{
  "n_layer": 14,
  "d_model": 256,
  "n_head": 2,
  "n_kv_head": 2,
  "head_dim": 128,
  "d_mlp": 1024,
  "vocab_size": 1635,
  "activation": "silu",
  "norm": "layernorm",
  "norm_place": "pre",
  "norm_eps": 1e-05,
  "positions": "rope",
  "rope_base": 10000.0,
  "rope_fraction": 0.25,
  "qk_norm": false,
  "attn_scale": 0.0884,
  "bias": "all",
  "tie_embeddings": false,
  "parallel_block": true,
  "init": "orth",
  "init_std_qkv": 0.0379,
  "init_std_o": 0.0471,
  "init_std_up": 0.0543,
  "init_std_down": 0.0543,
  "optimizer": "muon_hyperball",
  "lr": 0.0129,
  "beta1": 0.95,
  "weight_decay": 0.0,
  "lr_head": 0.00513,
  "grad_clip": 1.0,
  "warmup_steps": 200,
  "schedule": "wsd",
  "decay_fraction": 1.0,
  "decay_shape": "cos",
  "final_lr_fraction": 0.0,
  "batch_tokens": 65536,
  "seq_len": 256,
  "doc_mask": true,
  "train_tokens": 277100000,
  "steps": 4229,
  "dataset": "wikipedia_en"
}
Each number is 200 + 30 x the weight over its row's rms, rounded and kept within 0 to 999. Layers, rows and columns count from 0. The size before them is the row's rms in percent of the matrix's.

# layer 4 MLP down (transposed), 1024x256, rms 0.0543, rows 717-742, columns 128-191
104,212,194,201,222,215,204,200,220,197,136,204,215,211,217,166,154,211,224,216,211,244,192,220,167,195,280,190,211,144,154,250,201,171,196,150,239,166,218,232,215,243,184,210,141,215,249,172,184,182,142,238,233,210,224,173,236,185,209,171,171,204,228,194,154
097,194,227,221,141,201,155,238,178,224,199,181,205,181,240,180,155,159,186,176,182,162,155,192,216,239,171,195,223,218,242,166,196,195,186,210,229,201,186,196,194,202,204,192,224,192,199,178,210,201,224,222,281,224,205,230,163,193,252,145,221,165,180,199,260
097,156,271,179,199,179,177,166,163,176,210,180,224,183,208,176,175,175,174,150,168,143,224,201,180,197,187,203,183,239,222,197,166,182,205,185,171,254,195,194,205,242,176,244,167,186,189,199,240,179,163,152,168,91,208,233,207,180,208,203,192,268,209,275,231
096,188,171,185,214,170,216,205,238,227,164,226,194,220,214,187,220,227,197,147,169,207,180,249,215,232,223,200,179,188,221,210,232,250,199,164,183,251,218,176,259,210,231,225,160,154,175,216,190,159,205,226,243,143,210,155,210,241,153,261,211,196,190,230,209
104,216,133,154,172,191,226,227,190,194,165,222,216,176,142,185,238,203,240,176,224,220,172,186,232,194,179,212,277,249,151,184,166,241,207,187,224,173,144,236,218,243,190,265,141,192,210,237,196,197,216,222,221,136,186,204,203,223,272,166,202,167,219,144,214
106,230,183,131,246,185,199,189,210,193,193,187,193,224,202,243,138,255,156,194,232,195,220,225,211,204,169,157,193,175,228,168,190,174,194,191,144,207,159,213,156,147,173,201,137,222,205,177,173,232,196,174,244,193,215,172,210,239,169,203,164,212,199,212,196
110,209,249,181,189,243,221,207,212,239,197,216,216,207,189,259,220,202,243,202,223,201,214,219,248,212,211,164,162,191,150,195,213,224,202,251,157,173,188,235,197,169,149,124,200,242,221,181,248,194,227,216,166,140,166,178,176,190,183,215,198,248,188,191,143
098,175,168,214,213,171,159,209,207,210,144,166,273,240,222,215,197,171,183,202,240,181,175,161,188,173,245,173,285,239,180,186,233,206,163,193,250,256,225,185,183,192,256,192,214,185,202,198,197,196,193,175,217,195,222,222,189,243,164,171,218,190,214,199,177
100,238,170,172,200,184,202,198,168,217,202,206,211,216,225,205,179,161,149,213,200,214,185,206,200,186,165,145,286,236,186,159,222,171,189,176,209,196,212,135,240,133,176,214,190,206,249,258,159,198,185,226,161,173,180,199,203,193,237,182,187,167,178,159,190
099,261,163,217,195,215,165,135,170,128,199,199,204,203,214,175,216,138,197,229,226,194,179,195,152,214,183,234,187,176,168,176,188,219,238,249,182,177,126,190,244,239,275,233,252,244,211,223,122,202,195,167,191,207,216,167,156,211,263,161,239,240,181,174,228
100,192,216,251,174,163,170,190,152,238,180,214,172,211,164,229,193,189,225,143,197,234,240,179,206,250,206,196,175,213,179,163,230,155,249,244,223,211,240,188,165,191,161,210,188,152,199,204,280,217,195,198,183,179,175,170,205,202,200,209,190,192,192,216,186
114,214,230,140,224,223,255,227,188,174,192,228,248,235,174,183,236,250,241,143,204,189,205,231,214,165,228,178,225,149,215,186,187,173,218,207,202,204,221,120,246,246,222,198,186,207,186,220,197,229,202,196,189,239,180,209,172,156,226,175,182,222,203,144,255
090,210,218,190,214,209,201,155,211,199,195,236,194,171,208,160,222,244,194,167,276,164,232,184,219,188,218,207,173,233,162,193,181,231,200,158,127,234,233,154,170,200,195,168,161,206,208,225,115,272,181,216,179,217,184,205,196,186,196,208,237,177,205,244,171
097,179,206,210,191,214,203,246,193,212,187,144,219,225,227,214,190,167,227,228,212,231,216,173,173,192,205,194,241,196,213,175,155,239,159,206,171,176,212,193,200,142,185,202,208,175,228,204,133,209,228,192,243,211,153,212,226,173,268,206,159,221,187,217,201
098,231,178,187,192,225,222,162,199,242,187,196,145,259,202,192,178,222,201,204,183,215,203,216,230,203,215,184,179,162,214,164,234,211,216,213,207,195,240,148,196,208,163,244,210,192,192,233,193,254,241,228,232,197,222,168,177,150,193,200,206,200,202,227,180
113,143,200,202,154,226,216,239,203,257,206,277,253,184,181,176,140,174,205,223,203,169,204,218,154,229,245,230,218,181,261,245,214,193,186,122,190,205,231,187,208,189,224,196,182,158,171,199,171,160,164,218,224,184,215,203,151,191,214,261,222,187,174,168,219
097,206,154,194,200,173,190,192,194,131,186,212,191,152,200,176,186,238,173,151,226,171,208,165,203,198,206,201,186,209,204,224,186,174,197,187,149,197,185,121,177,212,222,171,190,189,201,164,249,160,221,248,194,164,255,242,210,169,205,221,257,192,217,190,143
088,168,220,188,187,227,192,165,147,192,189,180,219,203,246,151,198,183,181,262,238,186,172,250,179,111,205,185,213,150,180,193,202,241,155,260,205,214,215,232,186,184,232,175,212,226,227,247,221,219,238,220,226,201,194,209,257,195,221,165,160,192,220,186,199
095,221,156,238,166,198,177,197,178,202,204,214,243,232,197,223,243,214,123,234,199,191,179,154,212,240,187,204,217,160,219,222,217,259,254,137,251,203,197,189,207,187,189,186,212,151,228,215,178,227,175,237,252,178,205,203,241,179,198,189,206,187,193,258,244
080,201,146,235,207,202,240,202,240,151,197,144,210,240,229,193,230,245,199,215,215,201,207,182,171,242,177,184,235,237,212,192,233,201,204,141,184,137,201,183,188,181,215,172,193,201,183,216,204,220,149,137,159,204,235,166,179,165,219,207,226,168,217,202,285
105,205,179,229,289,197,202,219,204,176,251,174,155,218,221,195,182,216,226,236,200,142,265,193,171,201,199,188,232,189,160,204,154,198,232,216,181,186,179,202,160,204,230,225,200,211,237,205,188,226,218,222,239,217,203,249,220,168,204,229,199,190,167,150,231
093,186,237,203,170,208,225,202,206,262,203,257,149,201,247,233,191,186,218,186,185,216,220,192,207,237,193,162,222,158,195,203,253,164,171,202,164,240,231,190,197,207,237,170,205,128,208,187,199,118,217,230,161,184,202,234,160,225,169,208,166,198,203,221,188
097,213,205,206,242,140,235,212,244,164,189,164,184,169,203,232,205,190,228,207,204,273,236,232,263,197,199,147,198,205,168,156,153,189,220,201,196,192,169,221,210,238,181,199,215,231,136,288,201,178,149,220,167,203,185,213,239,209,150,185,205,199,263,192,166
116,190,211,159,154,177,177,265,215,221,188,245,240,239,217,200,203,176,206,234,203,243,172,241,182,202,146,171,230,144,183,217,242,228,151,204,246,224,191,209,168,226,246,211,227,185,206,251,230,200,204,215,218,157,213,154,155,226,236,207,212,155,197,225,201
109,148,157,220,229,218,207,177,248,204,203,176,153,210,171,195,233,189,168,220,224,156,246,202,177,206,185,188,218,213,198,233,214,178,183,144,221,206,213,249,188,202,250,173,196,195,193,217,207,221,246,192,237,227,210,188,197,181,175,169,222,141,221,184,193
109,167,252,218,216,191,233,166,195,100,161,205,210,251,218,205,182,190,189,130,192,233,182,197,233,249,217,217,190,135,171,193,190,208,153,169,198,202,192,198,206,224,180,169,200,188,203,194,203,235,222,158,227,209,221,226,185,157,199,195,163,181,205,238,178
# layer 4 MLP up, 1024x256, rms 0.0543, rows 718-742, columns 128-191
101,194,147,242,224,216,200,240,223,165,218,228,229,213,146,197,214,174,184,154,153,230,242,188,189,217,220,200,227,185,192,182,189,186,208,169,209,156,187,155,242,136,189,206,158,186,212,150,200,194,186,175,214,176,231,184,163,191,234,176,245,207,191,253,181
097,210,156,186,204,199,175,190,259,189,177,226,236,258,187,217,228,192,244,197,194,170,208,184,147,181,213,209,232,197,191,227,172,239,182,186,222,210,243,236,193,211,224,240,179,194,194,189,137,255,160,235,183,202,244,190,212,225,260,212,172,178,239,183,230
093,207,221,204,241,176,207,215,212,157,137,187,202,162,176,181,195,216,238,215,229,236,205,189,293,170,230,198,219,215,205,136,254,182,179,192,218,144,231,163,231,141,222,183,190,162,242,150,213,187,210,199,245,225,145,235,202,157,178,248,142,184,250,193,170
108,200,220,229,227,193,226,154,160,167,186,217,224,207,214,173,227,218,200,183,191,233,198,208,219,243,227,202,254,248,193,299,243,172,199,237,207,183,109,229,203,225,194,152,191,171,189,224,197,232,178,183,216,168,186,165,194,225,218,202,164,201,174,205,161
100,207,272,209,196,213,228,193,210,221,171,168,228,137,218,214,211,153,196,255,157,208,209,221,210,169,179,254,176,267,211,194,219,149,252,158,231,181,219,221,201,200,160,236,212,169,229,197,213,241,200,222,239,189,194,179,166,195,204,199,228,212,226,226,189
114,207,202,218,231,210,233,215,157,128,217,195,235,206,254,179,204,179,126,244,206,202,181,204,206,199,242,162,185,245,187,200,243,170,130,170,212,171,201,188,237,192,233,275,190,131,178,149,221,134,156,215,245,222,185,201,241,205,236,203,180,221,180,170,197
098,213,244,158,194,236,240,186,225,163,152,190,179,253,194,161,242,184,214,209,170,197,190,196,208,164,189,179,238,208,216,258,173,198,226,228,176,177,188,179,255,178,167,195,242,176,186,200,256,204,163,212,202,204,194,169,182,235,214,222,203,219,162,216,213
096,211,201,204,181,219,183,239,205,222,227,162,217,188,251,215,200,149,208,202,145,246,202,228,239,215,145,175,192,217,217,213,255,226,245,235,209,200,233,218,239,203,147,170,193,156,163,162,205,192,195,171,178,182,201,211,138,198,189,228,137,159,199,198,222
102,195,179,185,217,192,220,278,182,172,190,215,163,169,186,192,245,202,219,204,173,249,176,178,220,222,226,170,192,252,179,231,260,143,218,190,168,215,202,222,165,231,180,220,181,197,212,201,245,203,141,194,258,157,179,205,220,211,217,190,180,201,211,304,181
098,170,180,250,162,248,261,214,154,170,198,220,219,207,170,186,188,193,213,210,160,216,222,238,231,190,181,167,238,208,171,270,170,231,167,225,204,235,182,158,195,189,196,243,170,203,250,176,187,240,177,207,200,223,194,223,226,171,180,194,219,144,194,215,196
111,182,222,173,157,226,217,247,240,220,140,188,252,236,174,214,256,206,204,252,180,148,222,218,238,194,203,202,253,193,176,221,123,160,199,228,165,174,208,197,196,176,188,149,166,232,234,266,171,228,170,138,193,206,186,245,160,233,168,175,209,183,193,197,246
090,244,198,212,208,187,153,228,208,210,207,150,233,188,234,205,227,179,175,253,189,261,197,190,205,175,200,207,253,161,227,231,197,203,230,210,209,193,243,264,164,235,145,195,171,216,150,204,214,190,176,159,135,176,193,161,221,222,196,246,197,190,174,173,236
095,237,240,149,179,234,224,180,225,183,202,230,166,177,192,226,205,243,231,195,182,188,218,181,236,215,206,163,211,210,195,239,260,234,243,230,166,175,183,205,237,272,168,192,172,187,149,219,231,212,144,253,273,164,240,183,177,209,163,255,206,177,145,197,217
099,167,222,205,183,236,199,191,167,219,188,197,247,190,244,241,226,170,218,196,251,223,182,209,219,167,166,203,229,229,225,226,161,278,203,203,170,227,197,196,169,182,209,202,211,213,231,222,201,165,236,263,181,189,198,161,178,179,193,170,219,115,154,143,178
102,157,224,191,198,233,174,265,195,154,195,261,192,218,187,155,187,214,199,241,204,161,214,205,170,209,178,215,213,141,227,175,244,209,190,145,213,196,222,157,227,210,181,193,153,198,189,155,169,202,170,253,178,246,223,186,156,207,169,222,232,221,238,197,159
094,213,226,228,192,212,166,163,176,202,212,187,177,219,156,241,177,243,261,190,227,169,188,216,203,204,220,176,227,253,181,223,276,203,206,159,229,218,171,157,200,227,175,238,231,231,206,203,199,221,172,166,189,205,176,222,199,140,184,171,210,195,124,213,230
089,231,198,205,247,192,194,224,206,241,237,215,181,206,182,182,196,210,212,195,185,213,222,203,228,212,175,216,206,198,169,236,198,205,270,200,172,231,194,175,218,201,176,189,182,157,189,231,195,220,167,165,192,232,233,194,133,209,180,252,160,178,162,212,213
098,266,195,191,239,191,249,202,188,203,231,249,154,231,186,182,212,240,221,160,191,256,215,211,140,152,229,171,230,215,155,188,201,184,212,206,237,209,216,204,177,184,215,172,149,211,187,205,242,169,230,202,174,191,172,172,196,217,236,200,167,187,248,198,149
076,225,170,221,204,243,183,210,255,213,186,183,211,200,184,240,165,193,194,194,202,254,253,207,252,211,148,161,218,205,283,251,221,226,199,215,193,189,162,192,213,181,208,153,282,238,199,220,194,208,183,149,198,216,168,216,171,193,216,201,200,218,220,196,222
101,207,197,198,200,257,147,134,143,187,135,203,164,267,188,220,187,204,212,199,188,203,204,230,260,181,192,217,171,162,224,233,232,194,220,167,221,178,174,243,187,197,244,199,206,192,207,215,190,214,197,222,190,236,146,178,201,232,199,163,235,206,179,230,211
095,216,175,227,236,241,211,189,202,204,282,181,200,206,260,259,222,144,211,240,161,219,240,271,199,188,223,179,207,157,183,191,190,155,204,223,227,263,202,204,155,152,211,189,204,160,261,147,170,242,156,228,191,146,206,162,211,207,159,203,198,250,165,229,195
089,131,208,196,186,244,191,222,223,212,150,161,212,209,248,206,167,180,220,242,236,183,195,182,240,278,133,224,205,222,180,190,114,110,238,195,188,225,160,178,178,160,177,186,202,228,133,167,161,200,232,172,166,251,175,172,248,218,192,166,204,198,213,204,215
117,213,164,159,165,165,205,216,178,144,197,178,192,200,248,197,185,215,235,253,198,225,188,232,221,205,129,149,199,176,218,218,269,226,200,153,224,146,212,178,215,239,160,221,204,215,222,275,205,177,171,205,233,174,196,201,160,217,241,221,185,156,169,216,230
106,214,196,226,251,215,220,213,171,196,197,194,200,198,212,155,205,194,166,151,168,175,195,195,229,202,145,179,223,211,149,192,195,198,205,180,201,181,196,222,252,221,182,239,247,218,190,267,217,195,234,200,219,237,185,169,193,221,220,210,218,150,173,209,237
109,232,211,201,204,181,184,217,251,194,217,219,198,178,178,197,147,239,212,206,209,159,218,188,214,230,209,202,201,230,195,145,254,228,188,165,213,150,260,242,224,247,185,219,222,161,160,200,207,206,106,231,244,175,221,216,214,141,229,227,210,205,218,161,211